From a checkpoint of a small transformer trained on Wikipedia.
Size: 15 layers, width 384, 12 heads of 32, MLP 1024 SwiGLU, vocabulary 2382, 28.4M parameters.
Training: a variant of SOAP for these matrices, 413M tokens, 3152 steps.
Each number is 128 + 32 x the weight over its row's rms, rounded and kept within 0 to 255. Layers, rows and columns count from 0. The size above them is the row's rms in percent of the matrix's.

# layer 7 MLP up, 1024x384, rms 0.0936, rows 925-948, columns 96-191
size [ 99  99  97 101  98  99  92  98  98 100  99 102 103  94 102 102  94 103 110 102  99  94  96 104]
[[164 136 111 140 125 161 119 146 112 168 113 159 110 113 178 116 123  95 177 169  75 170 179 142 105 171 114 119  95 136 136 130 111  92 170 125  90 130 179 122 172  65 100 184 135 139  95 121 112 144 140 175 125 103 141  84 158  96 144 133 130 195 146  77 130  75 131 118 174 105 181 174 104 100 116 163 182 121  98  90 118 107 117 159 153  85 124 111 164 141 118 120 187 118  88 176]
 [133 152 114  64 113 135  95 105 104  86 177 116  96 118 127  72 176 142 103 114 121 151  99 166 160 145  99 132 183 137 117 127 150 125 191  66 129  71 151 141 152 126 110 157 115 121  89 145 139  73  90 125 181  95 130 171 197  79 180  81  82 123 178  76 120 117 165 105 148 146  89 153 125 184 117  97  58 153 200 100 191 187 142 175 115 103 129 134 124 114 134 140 138  74 124 147]
 [142 107 107 109 232 107  71 123 129 116 106  91 107 187 123 160 117 137 137 132  98 134 104 125 121 160  79  93 100 113 100 146 137 107 137 126 124 172  76 133 118 137 108 162 120  94 135 101 132 169 156 134 132 112 158 122 132 119  64  82  88 189 148 139  82  96 106 126 174 110 117 155 107 147 123 120 150 123 141 175  93  58  75 150 156 110 152 137 140 161 146 122 123 129  84  81]
 [ 75  97 108 216 120 188 135 150 140 163 168 112 139 173  74  89 103  81 114 232 156  82 138 108 182 139 137 102 154 131 147 106  73 120  99 134 104 118 178 135 109 125 166 165 114 122 150 149 114 116 180  86 101 135 127 150 122 154 173 150 151 150  84 160 145 126 117 141 114 139 118 190  86 108 158 121 133 123 135 116 122 119 161 148 203  64 164 175 115  89 116 100 128 133 177 145]
 [164 119 173 155 178 123 211 146 124 133 179 101 171 216 165 116 152 110 127  89 141 169 204 131 109 134  67 100 132 107 104 145  88 107 120 101 108 120 107  95  99 137 114 123 169 175  88 164 136 100 102 114 134 107 132 161  77  93 175  98 131 140 199 182 138 116 152  79 135  68 121 126 112 158 166  96 103 127 127 126 161 112 110 120 157 131 155  61 172  46 104 146 183 153  90 184]
 [162  90  97 115 144 160 151 132 109 156 136 170 130 140 103 163  52 159 130 239 194 183  60  88 135 125 107 155 108 175  91 142  85 103 139 131 131 130 105 111 135 118 132 141 164 103 134 165 158 154 147  73 169 136  93 148 154 138  95 117  92 169 101 166 128 143 102  82 189 103 146 144 162 128 112 120 164 109 171 169  71 123 157 134 170 108  89 111 143 162 141 130 104 146 155  89]
 [134 118 162 151 182 139 150 103 125 112  78 121 117 132 117 140 137 155 128 196 161 109 134 148 190 139 122 134 145  50 103 147 149 157 104  78 101 137 145 125  52 142  89  71 217 133 161 114 136 121 120  86 140  81 119  82 130 145 170  83  94 103 152 105  90 120 145 147 100 139 104 137 100 145 187 135 118 142 150 130 125  91 114 140 131 128 140 159 124 118 144 142 180 163  94 101]
 [149 121 153  91 115 174 133 163 203 117  85 131 137 102 103  84  99 102 174  96 134 114 106 148  78 137 140 116 191 126  90 174 126 178 159 122 156 130 145  69  90 167 105 115  91  98  97 137 149 133 122 147 166 100 101 144 135 106 244 129 117 180 178 191 110 104 106 101  78 171 113 104 149 136 144  86 144  80  92 160 133 141 132 123 196 146 105 163 106 107 130 193  56 137 132 170]
 [119 131 107 165 153 137  81 112 132 131 123 116 149 127 172  96 138  68 119 135 161  97 139 146 141 126 136 131 111 133 154  74 136 179 161 165 104 134  72  70  97 163 147 132 136 132  86 123 107  56 110 148  93 143 138  73 171 103 141  86 102  92 120 154 108 128 119 116 173  81 119 110 187 116 100 129 100 136 161 142 126 142  90 115  53 138  78  96  93 165 143  92 137 114 106 114]
 [108 102 137 157 175 138 148 158 100  83 117 127 133  82 114 169 128  99  84  67 117 208  63 112 125 124 107 138 128 173 106 166 129 160 142 114 168 110 192 146 131 115 110  98 142 108 102 201 139 173 124 160 102 108 145  86 162  93 125  74 143 132 180 107 160 129 104  98 115 111 142 157 144  66 198 115  86 115 117 110  83 117 151 149 117 135  78 158 128 149 113 129 135 151 118 158]
 [ 96 119  64 168  99 141 150  75 109  72 152 166 147 138 122 107 118  76 104 143 124 143 132 152 180 171 104 120 132 166  83 152 128  90 128 146 118 108  98 178 105 134 145  96 166 126 161  99 129 134 120 132 201 112 112 127 126 136 123 127 126 154 157  86 131 143  75 133 186  55 124 123 134 118 105 111 116 150 138 158 185 163  63  88 106  69 121 138 139 131  96 165 208 115 137  53]
 [182  97 129 123 118 187 118 110 100 147 104  88  89 119 133 130 150 125 169 138 161 102 133 141 173 130 131  97 117 149 108  72 117 166 100 168 116 134 170  99 116 104 116 143 126 155  66  62  37 141 123 141 148 214  92  78  86 126 129 137 113 163 132  98  83 116 101 116 129 140 153 165  70 118 130 128 189 114 147 103 170 141  96 120 140 138 108 117 173 151 126 131  78 143 136 114]
 [117 150 135 174 145 143 124 163 111 161  90 113  92 115 131 116 100 137  89 106  68 149 109  54 171  87 168 137 139 146 154 108 151 156 100 154  64 103 100 113 129 104 152 117 148  82 136 131 158 134 113 151 147 119 120 126 174 138 142 151 109 151 137 129 175  61 147 124 101 149 151 119 157 117 124 167 120 121 116 113  93 123 122 115  94 127 167 150 102 139 175 120 112  38  96  89]
 [155  70 100 107 124 146 125 164 133 170 120 116 123  95 103 133 133 102 149  93 130 182 181 153 113 151 167 153 102 151 119  57 124 176 116 153  75 164 145  94 125 134 145  85 107 119 144  93 142 108 108 126 130 112  77 150  67 115  92 156 172 105 126 119 139 157  49 120 103 136  87 153 122 160 126 132 121 106 108  95 151 168 131 107 122 134 206 137 135 128 171 126 149 100 202 106]
 [134 115 166  99 139 139 140  96 152 142 134  95 105 165 107 134 125  91  89  74 123 107 101 101 130  70 128 100 167  71 179 168 147 178 129 126  47 143  76 101 114 170  86 137 114 168 120 129 202 141 116 116 100 146 136 108 130 147  61 110 111 158 107 151  91 118 113 102 118  47  59 150 147 134 145 113  90 165  99 179 124 116  59 124  98  99  85 136  89 116 138 104 153  95 122 125]
 [143 172  66 104 139 176 113 143 146 123  98 133 128  88  89 109 122 118 115  91 162 129 171 112 101 129 133 124  84 158  77 158 156 150 147 116 162 143 111 117 167 104 129 147 161  68 123 171  97 141 152  83 136 138  94 123 118 128 134 152 161 139 148 120 218 100 101 109 107 143 151 129 126 170  56 107 112 167 143 112 162 183 141  99 140  58 183 125 117 100  93  91 147 166 152 179]
 [138 143 102 130  87  93 114  70  80  97 125 114 133 131 189 124  92 142 121 168 141 139 107 122  67 113 115 148 115 133 173 140 135 135 112 120 148 107 140 103 107 120 120 141 144 139 128 107 206 118 116 153 158 143 114 146 126 140 113 123 131 100 147 139 176  83 118 204 172 127 149  84 123  98 128 132 121 108 139 182 152 142  81  89 138 126 103  85 185 131 142 168 114 119 167 167]
 [158 163 144 156 154 126 167 135 155  70  86 149 162 140  88  94 138 132 118 124 130 128 145 139 119 200 190 153 106  92 124 140 133 127 121  66 182 114 152 113 132 158 187 141 111 118 126  91  83 102 180 165 156  61 139 170 158  86 138 163  92 159 153 140 138 126 142 126 148 211  98 116 131  79 143 134  83 172 126 115 139 147 146 156  50 125 149  92 118 141 142 126 181 120 155 104]
 [ 80 133  70  88 166 167 109 110 144  90 102 133  89 127 110 183 141 119 140 102 147 129 151 119 112 172 135 106 140 122 111 120  88 133  77  94 141 160 146 153  99  94 131 145 149 146 144 103 156  88 122 107 123 116 127 168  93 127  82 102 150 133 153 158 157 139 128 129 106 129 105 147 141  69  65 152 128  80 142 142 122 111 121 157 140 115 127  70 115 133 192 151 138 126 158 136]
 [127 166 108  95  69 179  98 144 118  84 126 187  80  97 136 103 140  88 117 167 176 109 158 156 102  89 112 168 117 138 170 115 153 127 123 143  97 168 154  90  62  88 138 104 105 187 108 177 123 110 175 117  97  83 149  97  70 147 185 128  75 151 171 136 100  66  87 159  86  96 183 135 133 116 151 143 134 145 154 140 192 162  98  86 125 191 105 113 150 137 165 171 177 171 147  66]
 [113 126 159 183  82 128 145 152 151  93 148  84 113 160 117  82 135 121  57 104 130 156 139 146 228  78 129 133 128 131 166 147  98  76 178 117  78  87 122 136 146 140 156  26 121  80 130 109 189 172 176 134  91  62 103 136 114 148 120 142  90 110 133 227 151 130 162  45 150  99  80 180 145 222  97 121 154 119 130 124  82 141 127 137  79 142 152 106 147 163 180 143  66 201 139 101]
 [157  71 133 132 158 141 117 109  91  88 160  87 146 118 145  82 138 145 128  71 113  75  78 126  75 112  99  54  89 163 131  96  99 159 176 139  82 162 134 129 104 122 148 153 141 148 133 117 117 178 137 129 153 146 146 109 123  79 119 133 109 175 169 113 134  99 115 203  97 154 104 104 172 186  85 158 154 153 147 132 152 129 137 118 130 142 109 134 134 181  87 128  73 161 123 131]
 [162 141 120 121 125  88 127  83  91  77 157 159  97  82  78 149 146 145 210  64  81 153 125 102 214 158 128 132 126  92 123 149 143 138 125 125  75 121 158 171 106 103 138 139 123 140 173 100 137 126 136  98 160 147 131  35 133 113 144 103 128 156  99 136 137 110 144 125 148 103 146 173 129 170 227 113 161 164 119 110  99 108 217 106 107  79 114 118 129  87 152  63 173 138 156 132]
 [ 96 150 165 179 201 115  62 173 108 108  77 116  82 132 115 127 103 186  93 168 162 178  50 155  70 129 180 148 112  78 123 151 118 100 133 122 102 110 133 132 101 203 137  86 143 128 224 182 180 107 136 135 164 144 138 111 146 122 134 105 116 118  98 127 108  91 148 127 141 127 144 115 164 125 131 134 141 139 150 151 142 101 124 141 126 116 172 131 136 153 146  49  95 164 113  76]]
# layer 7 MLP down (transposed), 1024x384, rms 0.0837, rows 925-948, columns 96-191
size [ 99 104  92  93  94 102  97 100  96 106  90 105 105  95 105 102  99 105 108  97 106  96  99 101]
[[123 133 122 117 111 125 133 127 107  76 155 138 124 136  97 125  88 176 172  99  71 136 148 135 197  68 133 153 117 105 115  63 167 147 135  97 197 130 110 101 144 135 155 164 149  89 117 124 106 142 113  96 124  94 148 152 136  92 140  99 177 188 134  85 135 106 112 104 138 153  95 148 101  89 128 140 145 119 150 153 166 104 134  82 135 160 107 140 150 140  96 255 108 134 127 138]
 [200 171 154 107 139 197  97 128  93 158 102 142 145 148 123 103  72  95 160 161 175 153  86 170 124 129 120 104 139 113 126 138 103  52 167 179 139 111 123 161  55  84 110 108 125 107 101 146 137  61 166  71 158 130 114 109 132 101 156 105 124 138  91  92 102 109 124 106 162 120 125 120  99 172 164  63 144  86 127 140 164 119 129  94 172 159 140  93 120 150 114 134  95 101 142 160]
 [ 94 136 146 126 133  84 157 107 107 128 125 101 160 104 120  67 187  84 117 132  92 118 161 105 131 164  98 143 109 144 104 162  96 143 178 154 142 100 115 148 120 163 144 167 203 116 131  85 112 140 121 120  81 107 127  73 132  70 148 112 106 154 122 122 104 129 151 125  80 116 106 145 136 149  93 152 135 119 114 129 143 174 150 119 148 142 148 159 170 106 138 203  72 152 155 128]
 [133 120 127 164 149  61 130 154 109 139 132 151 104 130 151 109 141 123 112  95 178  88 128  69 193 121 151 118 147 116 151 131  98 134 125 161 124 117  73 128 124 105  99  85 170 142  94  96 136 112 135 177 170 124 164  98 111 204 116 185  92  48  83 107  85  87  81 119 155 132 118 165 141 129 143 164 139 141 130  60 193 101 155 178  85 128  76 155  87 169 129 200  95 148 160 152]
 [102 161 112 171 164 121 148 118  44 147  85  73 147 120 132 161 134 124 171 116 161 102 112 181 157 170 123 120 117 147 141 130 209 139 156 104 101 151 135 127 113 162 182 162 150 180 109 108 193 158  98 146 131 108 171 144  54 130 183 134 205 115  74  88 164 122 144 110 143 174  63 163 246 140 127 134 157  69 162 149 154 127 107  72 127 163 129 100 145 157  75 165 133 144 106 143]
 [ 52  44 196  81 111  90 155  95  86 113 117 125 154 125 107 170 167  91 132 121 116  85  89 138 158 130  98 130  85 117 137 107 143 139 120 111 146 176 122  98 165 138 134 123  98 155 116 148 140 136 145 148 174 114 186 145  99 171 196 195 106 138 116 108 163 174 176 126 157 106 113 173  87 135 189 131 154  75 138  64 124  98  90  93 101 146 186  68 104 143 130 188 108 115 107 156]
 [172 129 159 155 130 118 197 126 142 120 126  84 113 149  95 114 103 137 129 166 135 137 121 153  80 127 132 167  41 111 117 136  89  79  85  60 157 134 154 129 175 164 109 107 171 190 127  83 144 167 130  95 130  84 109  95 130 130 134  80 121 140 215  65 105 174 157 145 184 120 132 157  78  99 160 183 103  53 111 118 138  88 141  85 151 136 120 173  90  94 175  26 172 156 167  78]
 [125 170 115 106 117 134  95 134 182 119 114 129 120 141 135 129 117  79 112 164  88 148 116 150 113 111  89 110 101 139 137 116 136  70 163  88 159 180 138 120 104 118 110  58 151 154 134 145 130 159 122  94 135 147 145 178 129 148 203 186 108  68 164 133 152 147 169  91  68 104  64 127 128 141  72 161 131 121  96  99 127 138 105 150 139 134 161  85 133 123 153 119  82  87 136 126]
 [103 121 149 159 167 121 138 170 117 154 145 101 174 157 144  79 117 112 104  99 161 190 139 131 174  89 138 120 107 148 165 109 156 158 106  92 117 198 106 107  98 106 123 110 163 150 207 117 176 168 119 130 138 193 168 129 145 149 134 111 161 164 102 154  98 132 126 156 109 206 102 155 153 127 139 123 112 137  77 156 160  79 143 121 138  90 145 199 113 144 145 255 124  79 121 135]
 [135 151 131  79 154 169 150 126 134 108 166 150 166  94  83 119 110 128 115 113 140 144  80  74 104 141 131 173 136 114 145  86 149  92 146 133 137 123 104 175 173 119 119 146  84  72 147 162 121 146  89 147 177  83 143  68 106  80 175 174 127 136 173 176  91 107  98  91 135 130  92 137 163 105  88 125 143 141 134 177 101 172 115 170 151 112 129 134 127 138 141  51  75 114 139 129]
 [163  81  94 115  40 134  51 128 103  81 182 188 114  81 114 106 101 118 119 144 132  87 141  86 123 173 114 115  97 187  88 135 106  81 115 122 129 147 150 147 152 115 127 132 154  92 112  74  89 116 128  91 138  99 102 127 138  88 109  59 186 125 129 127  77 112  97 135 201 181 128  81 113 146  93 158 124  96 157 146 215 142 118 160 128  64 137 127 129 151 134  42 202 137 115 141]
 [100 118  82 131 141 133 110 119 121 117 169 177  86  81 168 129 197 116 177 157 119 132 174 121 171 161 148  95 150 143 186  76 153 147 129 161 180 116  90 126 150 179 153 156 109 144 117 141  31 102 136 103 119 102 140 170  62 134 157 164 136 161 145 129 140 143 108  66  88 124 124 137 206 166 144 120 130  97 124 150 176 105 115 147  83 104 140 136 153 138 118 189 120 223 127 109]
 [149 152 143 168 134 199 169  60 127 120 124 148 199 109 137 125  97 147 105 100 112 134 152 160 141  81 107 152 168 124 136 112 157 178 108 131  87 147 112 164 113  95  82  99 151 105  69  89  61  74 121 114 148 130 146 121 104 154 102 148 137 179 129 149 182 109 202 127 144 156 172 137 136 156 171 182 142 144 107 149 103  34 122  58 121 163 168 186  57 108 183  97 132  84 149 164]
 [176 166 104 101 186 221 141 129 114 128 142 135 128 109 148 122 162 103 164 137 132  95 155 186 114 100 141  90  96 154 218 124 141 107 168 105 152 112  69 132 146 138 118 120  78 103 122 170 130 133 127 186 111 102 140 122 127 167  35 130 135  96 173  93 106 136  54 138 152 188 134 100 102 117  90 152 144 151 154 143 146 165 110 126 144 142 116  83 170 117 116 158 156  78 134  85]
 [132 106 131 147 159 207 166 150 126 115 129 110 104 152 118 118 113 139 106 190 157 120 192 177 110  85 101  91 100 150 132 135 178 135 127  72 161 124 108  86 127 110  95 165 112 121 134  96 202 131  50 141 157 134 100 152 152  92 183 116 126 155 106 138  47 148 164 114 102 119 108 188 193 151  72 163 139  86 142 124 119 140 120 118 139  94  39 134  86 109 147 134 123 171 145 156]
 [146 146 126 103 112  93 117  68 129  89 123 134 122 160 141  96 105 127 140 130 126 103 124  52 106 137 192  88 146 107 107 132 157 134  93 160 125 123 107  89 151 119 101 139 109 189 131  81  92 146  81 123  93 125 110  87 119 120 159 125  84  99 116 155 193  91 146 110  92 127 161 105 135  90 101 187 114 142 136 165 117  58 143  97 123 106 124 133 111  88 160 163 130 170 139  98]
 [151 145 106 116 149 103 122 119 134 121  46 131 105 145  80 170 131 127 120 133 114 158 160 189 118 146  70 111 110 127 193 134 129 151 138 132 104 121  95 132 159 123 134 130 118  58 126 180 137 112 145  91 121 179 133 150  54  98 170 133  59 172 120 152  97 114 137 121 163 130 114  99 136  92 141 118 127 100 152  91 161 140 153 156 102 159 154 110 141 121  87  37 148 130  95 169]
 [123 120 111 176 105 133 133  66 167 145 153 120 119 149  63 131  54 104 143 142 141 153 134 130  96 161  92 162 168  74 145 128 166 141 106  82 152 129 100 120 179 114  89 113  95 175 156 138  97 111 145 182 191  76 171 119 122 127 134 140  91 124 105 175 182 130 145 182 163 172  97 128 132 106 160 138 147 155  90 166 184 145 130 108 105 151 135 109 131 132 101 172 106 143  97  62]
 [135  55 143 102 137 179 101 109 120  66 164 133 135 169 107 199 146 142 149 126  69 175 157 183 137 129 143 169  82 128 109 153 112 106 120 105 176 158 110 131 122 138 143 150 123 149 159 184  93 152 148 142 161  84 157 151 143 132  93 138 103 121 116 166 115 125 113  75 111 104 112 124 151 128 157 109 167  89 133 111  94 130  99 108 122 136  81 114 115 144 160 126 122 200 200 144]
 [ 97 107 135  75 109  97 198  58  26  29 182 131 149 102 144 163 130  57 122 135 114 121 156 150 167 128 125 117 101 191 119 168 117 125  48 102 111 148 124 153 134 122 147  94  55 120 119  94  88 149 131 163  78 127 154 140 131  63 139 134  73 177  89 118 100  92  93 153 120 102 169 114 132 127 152 142 145 160 122 159 125  84 112 135 168 168 137 133 140  84  97 212 108 140 112 136]
 [129 160 126 153  87 155 147 119 182  96  96  83  92 222 148 167 123 190 168 108 108 155 176 154  97 152  76 110  70 144 112 124 112 133 125 139  85 166 160 133 188  72  96 107 117 138 109 152 124 152  82 154  64  98 162 106  79 112 104 177 115 137 214 119  81 115 111 108 148 105 145 186 118 153 125 118 134 119 108 107 165  92 153 125 127  73 126 111  87 118 146 135 145 108  65 117]
 [112 104  98 175 114  78 132 146 148 138  79 171 138 103 136 118 116 143 180 111 134 161 120 118 151 117 150 198 144 172 130  73   3 120 146 166  88 116 127 173 130 115 145 110 153  72 150  81 142 121 142  88  79 133 167 106  89 124 128 182 155 170 136 156  98  96 122 153  91 130 106 104 139  99  98 107 124  88 132 133 137 121 101  69 101 100 130 135 118 142 151  68 100 163  62 145]
 [114 173 129 140 103 180  91 122 129 126 182  67 177 119 154 123 126 101  93 137  52 101 118 196 155 126 125 173  92 195 143 128 186 128 173 109 171 131 146  86  85 136  76  74  91 122 144  99  91 139 191 115  83 116 146 103 162  86  92 132 152 108 154 122 152 167 153 129 108 113  64 115 114 105 113 100 211 154  98  87 130 130 102 120 177 136  79 164 132 172 127 180 165 152 151 145]
 [178 190 159 171 133 111 137 138 106 156 110 133  47 110  94 108 147 177 116 133 157 124 192 150  94  77 101 131 140 162 192 195 157  94 130 168 104 118 164 113 191 116 126 119 154 107 174  99 188 114 113 112 199 120 117 126 132 131 128 177 159  69  72 111  68 110  80  77 137 160 159 167 103 131 108 143 171 103 167 159 154 113 118 134  99 193 128 135 162 130 112 129  81 125 141  61]]
# layer 7 MLP gate, 1024x384, rms 0.0942, rows 926-949, columns 96-191
size [101  99 105 100 107  95  97  99 102  92 105 109  94 103 100  97 103 105 105 100  94  87  99  99]
[[100 135  88 158 116  62 115 138 169 113 167 153 115 106 176  59  69 128 117 107  94 191  84 129 200 145 148 102 147  70 105  97 123  82 127  86 125 146 103  89 115 151 158 129 156 210 166 101 114 193 111 139 117 125 138 193 130 180 155 128  97 102 150  75 132 131 190 116 171 139  97 114 140 114 146 139 174 141 132 143 150 127 120 128 107 126 148 129 173 111 254 131  92 125 141 160]
 [102  75 126 110 114 113 119 131 105 103  73 148 129 138 125 101 125 105 154 129 109 127 130 135 112 149 131 138 112 122 130 195 137 115 126  91 145 130  92 155 126  88 127 129 173 109 150 136 172 138 127 126 113 127 182 106 141  97  91 157 118 140 194 216 129  66 108 142 132 127 130 143 137 170 123 120 119 125 155 116 101 121 145 127 128 142 175 105 166 122 215 148 129 165 116 181]
 [106 135 139 156  52 167 129  66 147 104 130 146  47  56 107 119 148 108 116 158 206  79 137 109  86 106 151 177  84 158 108 105 125 114 142 126  82 120  97 205  98 112 196 127 151 158 128 159  95 138  87 101 149  85 100 139  66 120 141 158 133 124 132  86 141 189  84 102 127 119 122 101  97 108 150 102 106 138 117  99  98  59 144  63 166  74 143 168 136 109  93  82 138  94 149 195]
 [ 74 166 140 140 179 135 134 139  80 161 146 107 143 120 152 166 107 105 177 136 146 113 187  94 155  90 119 126 102  94 102 159  96 108 147 111 150  53 140  85 115 127 141 184 128 141 141 142 211 122  76 115 120  96 129 127  84 151 173 157  99 105 215 173 111  88  95  40 157 156 118 103 114  90 108 107 130 101 139 181 168 117  95 171 212 105 116 110 144  34 142 168 135  89 125 119]
 [123  83 118 135 118 131 163 120 120 101 122 140 163 108 118 133 138  84 133 139 132 106 123  89 139 130 142 197 154 143 106 109 102 130 118 175  96  88 140 130 131 156 148 114  97  67 142  98 142 148 172 134 154 125 131 140 124 131 113 109  97 167 166 130 106 125 141 135 168  68 110 170 126  69 130  41 145 110 141 152 156 123 126 159 143  89 112  88 146 137 158 150 102 161  98  86]
 [ 45 131 128 110  54 113  87 110 122  97 176 143 129 151 123 194 132  86 142 126 170 143  94 164 183 132 133 111 119  80 108 145 197 138 173  68 132 142 106 107 141 123  80  87 151 168 135 158 134 181 162 124 147 129 114 111  98  98 156  98 107 101 117 132 115 129  86 112 145 153  96 121 116  92  89  90  83 191 105 144 145  94 130 141 176  83 141  86 143 100 113 101 166 126 102 133]
 [119 128 181 120 104 106 161  73 140 136 112  88 103 123 107 105 153 142  81 138 114  91 142 167 104  62 105 145 171 107 130  93  77 181  81 115 126 195 145 137 129 166  66  99 142  95 149 131 104 122 114  92 110 146 164 111 165  87 100 137 150 116  99  80 115 178 147 157 143 121 109 111 136 114 131 155 109 170 128 192 100 109  89 151 195 114  94 163 115 126 117  98 102 218  73 180]
 [136 140 105 134  86 128  82 123 122 191 122 100 110 182  47 113 138 161 146 142 161 172  57 142 144 153 109  91  63 136  96 139 108  88 150 201 189 150 161 192 133 183 112 144 160 131 149 137 150 128 139 131  94  88 123 128 188 143  89  91 163 125  94 104  67 145 106 171 149  78 132 135 132 158  77 109 188 126 121 121 148 130 179  84 178 163 123  97 133 113 125  84 126 131 104  66]
 [117 138  79 171 134 127 124 121 129 126 196 158 120 149 168 231 171 141 113 155 178 182 125 125 104 122 115 143 105 143 108 130 135 114 131  59 175 111 101 165  94 110 101 142 147 131  95 129 100 106 103 171  53 149 131 127 173 187  99 194 149 124 108 168 116 111 108 125 126  65  94  97 124 116 116 117 151 170 126 107 138 134  94 153 136 157  75 146 124 149 148 121 142 130 138 167]
 [142 134 179 120 109  97  72 162 173 153 137 106  57 108 146  98 117 128 154  98  96 116 114 129  78 168 123 139 111 115 145  95 150 101  99 135 172 128 183 154 152 121 169 129 120 113  54  85 123  90 109  74   7 170 143 120 126 146 178 129 154 149 124 152 135 151 129 119  47 177 154 105 114  60  82  99 161 148 102 107 138 136 157 120 125 142 168 138 101 144 154 134 152 101  64 170]
 [137 111 139 136  74 116 106 100 110 143 159 134  84 111 133 142 111 150 127 186  83 181  91 160  75 116 130  83 116 170  88 149 135 121 110 105  87 154 117 150  78 106 123  76 155 203  82  91 171 159  57 172 190 152  43 226 102 132 139 138 168 106 113  82 127 176 157  57 118 161 112 130  38 169 133 107 155 147 144  90 150 150 129 101 185 159 100 109 111 107 110 123  85 135 163 116]
 [123 111 103 113 131 162  85 135 136 167 136 127 113 123 145 153 135  65 131 115 166 130 125 124 113 144 137 147 131 133 110 102 166 133 109 112 125 160  92 127 139 138 114 137 146  87 147 130 120 150  98 136 192 137  31 141 126 140  71 157  95 165 109  90  99 149 118  93 115 167 148 167 108 131 141  97 128 161 120 134 121 176 102 170 128 155 160 138 125  51  87 110 120 140 124  82]
 [113 159 112 147 167  66  97 155 125  67 101 121 124 102 191  49 168 130 149 131 106 150  88 165 173 147 102  94 131 169 125 172 167  99 141 123 141 120 126 161 136  82  66 126 175 140 114 148  69  89 107 112 120 153 192 156 135 162 157 171  46 160  87 126 171 168 154 122 198 101  93 157 130 105 122  86 118 138 125  97  90  76 110 120  97 122 112  95 156 142  86  84 159 119  72 107]
 [104  78 100 107 142  86  98 148 122 130 198  96 143  86 113 133  40  63 214 159 163 108  95 141 142  82 108  70 107 112 157 131 132 145 130 168 156 142  98  89 114 102 170 107 108 167 155 126 160  82 119 122 125 121 156 131 104 203  88  99 136 175  73  84 178 121  94 115  99 124 139 118 127 145 130 115 138 154 112 139  95  50  89 113 140 103 111 102 111 107 108  83 168 106 103 118]
 [118 154  73 167 192 124 109 123 126 157 119 114 104 113  74 147 127 108 104  94 152 166 132 118 157 143 157 137 144 105 140 123 200 144 152 115  71 130 130 143 157 108 112 120 156 123 145 106  75  84 183 150 100  66 149 143 169 155 146 132 105 151 135 127 153 149 115 126 161 147 134 108 154 200 138 124 150 216 145 120 130 102 147  79  91 122 172 120 149 138  89 129  97 201  88  80]
 [131 147 108 123 118 192 134 153 201 132  73 101 111  76 103 124 127  51 155 177 126 119 167 137 132 151 135 148 155 102 181 182 177  93  96 177 108 157 149 134 154 105 137 113 107  76 153  75 125  76 133 113 113 146 169 116  88 166 127 183  31 195  85 102  68 170 150  80  82 180 160 201 148 156 114 121 141 187 157 132 114 116 134 112 146 134 143 171 108 113  76  98 182 124  74 112]
 [166 118 130  97 152 139  90 149 167  85 158 109 149 165 120 119 142 159 122 129 133 128 165 112  86 172 138 121  91  93 127 112 102 102 164 123 176 114 116  90 140 169 140 118 161 118 123 103 148 129 137 147 117 102  80 136 166 179  84 139 150  87 185  80 102 177  77 149 121 136  85 178 100 132 113 107 129 114 136 187 172  97 140 141 130  85 176 101  87  88 131 150 154 134 110  97]
 [119 117  79 120 172 133 172 111 176 143 201 124 193 194 151 174 125  36 103 112 130 153 114 130  61 160 130 114 153 104  97 169 109 116 124 117 124 136 139 105  62 132  62 176 124 107 127 167 152  80 181 143 150 102 161 169 127  76  64  79 133 130 138  92 166 132 167 141 111 122 103 126 148 104  91 177 177 220 124 152  99 176 171 220 128  75 144 124 131 122 138 122 144 146 155 110]
 [ 99 167 163  98 129 111 109 114 174 109  88 120 149 127 104 137 163 148  88 169 149 208 147 133 125 134 154 135 175 121 167  66 180 159  85  65 145 133 169 128 138 126 148 112 126 147 186 132  87  76 132 131 140 130 147 125 105 128 164 174 163 191 162  49 132 109  91 161 141 118 156  73  94 243  76 120  98 134  94 120 152 163 177  89 128 162 158 124 147  92 151 116 142 135 104 128]
 [123 138  93 136 153 109 133 175 148 180 130 120 111  74 134 150 124 114 100 175  92 109 134 120 109 226 145 140 149 121  92 132 110  97 109 123 156 126 171 145 145 153 163 112 140 139 175 135 121 118 136 171 107 170 101 119  85  84 128  84  96 104 112 186 173 155 127  98 176 152 176 107 150 104 139 126 110 134 124 121 136 136 100 102 117 147 107 109 136 125 117  30 143 153  74  73]
 [126 151 107 100  89 124 138 116 104 109 114 133 101 126 101  66 184 181 119 175 164 121 166  68 169  94 170 135  80 160 215 128 160 121 138  64  99  43 133 158  89 173 109 120 136 101 143  93  98 125 135 158  70 169 148 124 133 172 131 139 125 183 118  81 140 143 135 156 127 129 185 106  79 153 195 105  90  78 141 122 132 114 164  71  98 120 128 122 138 154 106 132 143 115 140 103]
 [116 122 111  90  99 165 137 177 163 106 126 149 130 166 173  94 179 183 115 105 118 108  73 191 122 119 215 170 101 106 174 144 179 108 117 154 199  91  90  87 113 165  89  39 158 116 101 122 121 126 118 163  99  87 132  95 164 173 121 125 132 132 122 171 188 118  59 129 197 119  60 144 111 136  77  16 138 128  99 117 128 169  79 119  71 117 163 170 112 131 165 138 150 109 146  94]
 [155 143 153 114 121 165 111  67  92 154 142 158 169  98 150 102 154 144  78  96  81 183 136 124 108  79 171 112 112 223 164 118  73 104 134 104  97 160 176 161 148 114 152 130  88 166 189 140 156 128 112 197 118 113  96 129 113 160 138 147  94 118 122 114 144 104 120 128  88 156 182  73 143 212 106  83  97 108 139 141 108  79 134 194 105 143 123 129 135 154 138 117 104 126  75 149]
 [149  86 114 141  67 163 136  95  93  81 169 101 160 179  77 146 113  87 122  94 128 141 104 146 140 162  83 127 133 109 152 180 144 198 111 143 103 165 111 125 156 151 122  86 143 132  93 108 164 139 114 146 113 139 135 114 158 173 138  37 119 161 128 164 134  90 175 112 126 109 123 125 114 118 133 130 128 134 154 145 135 155 124 113  96 104 149 108 127 126 110 135 117 125  89 167]]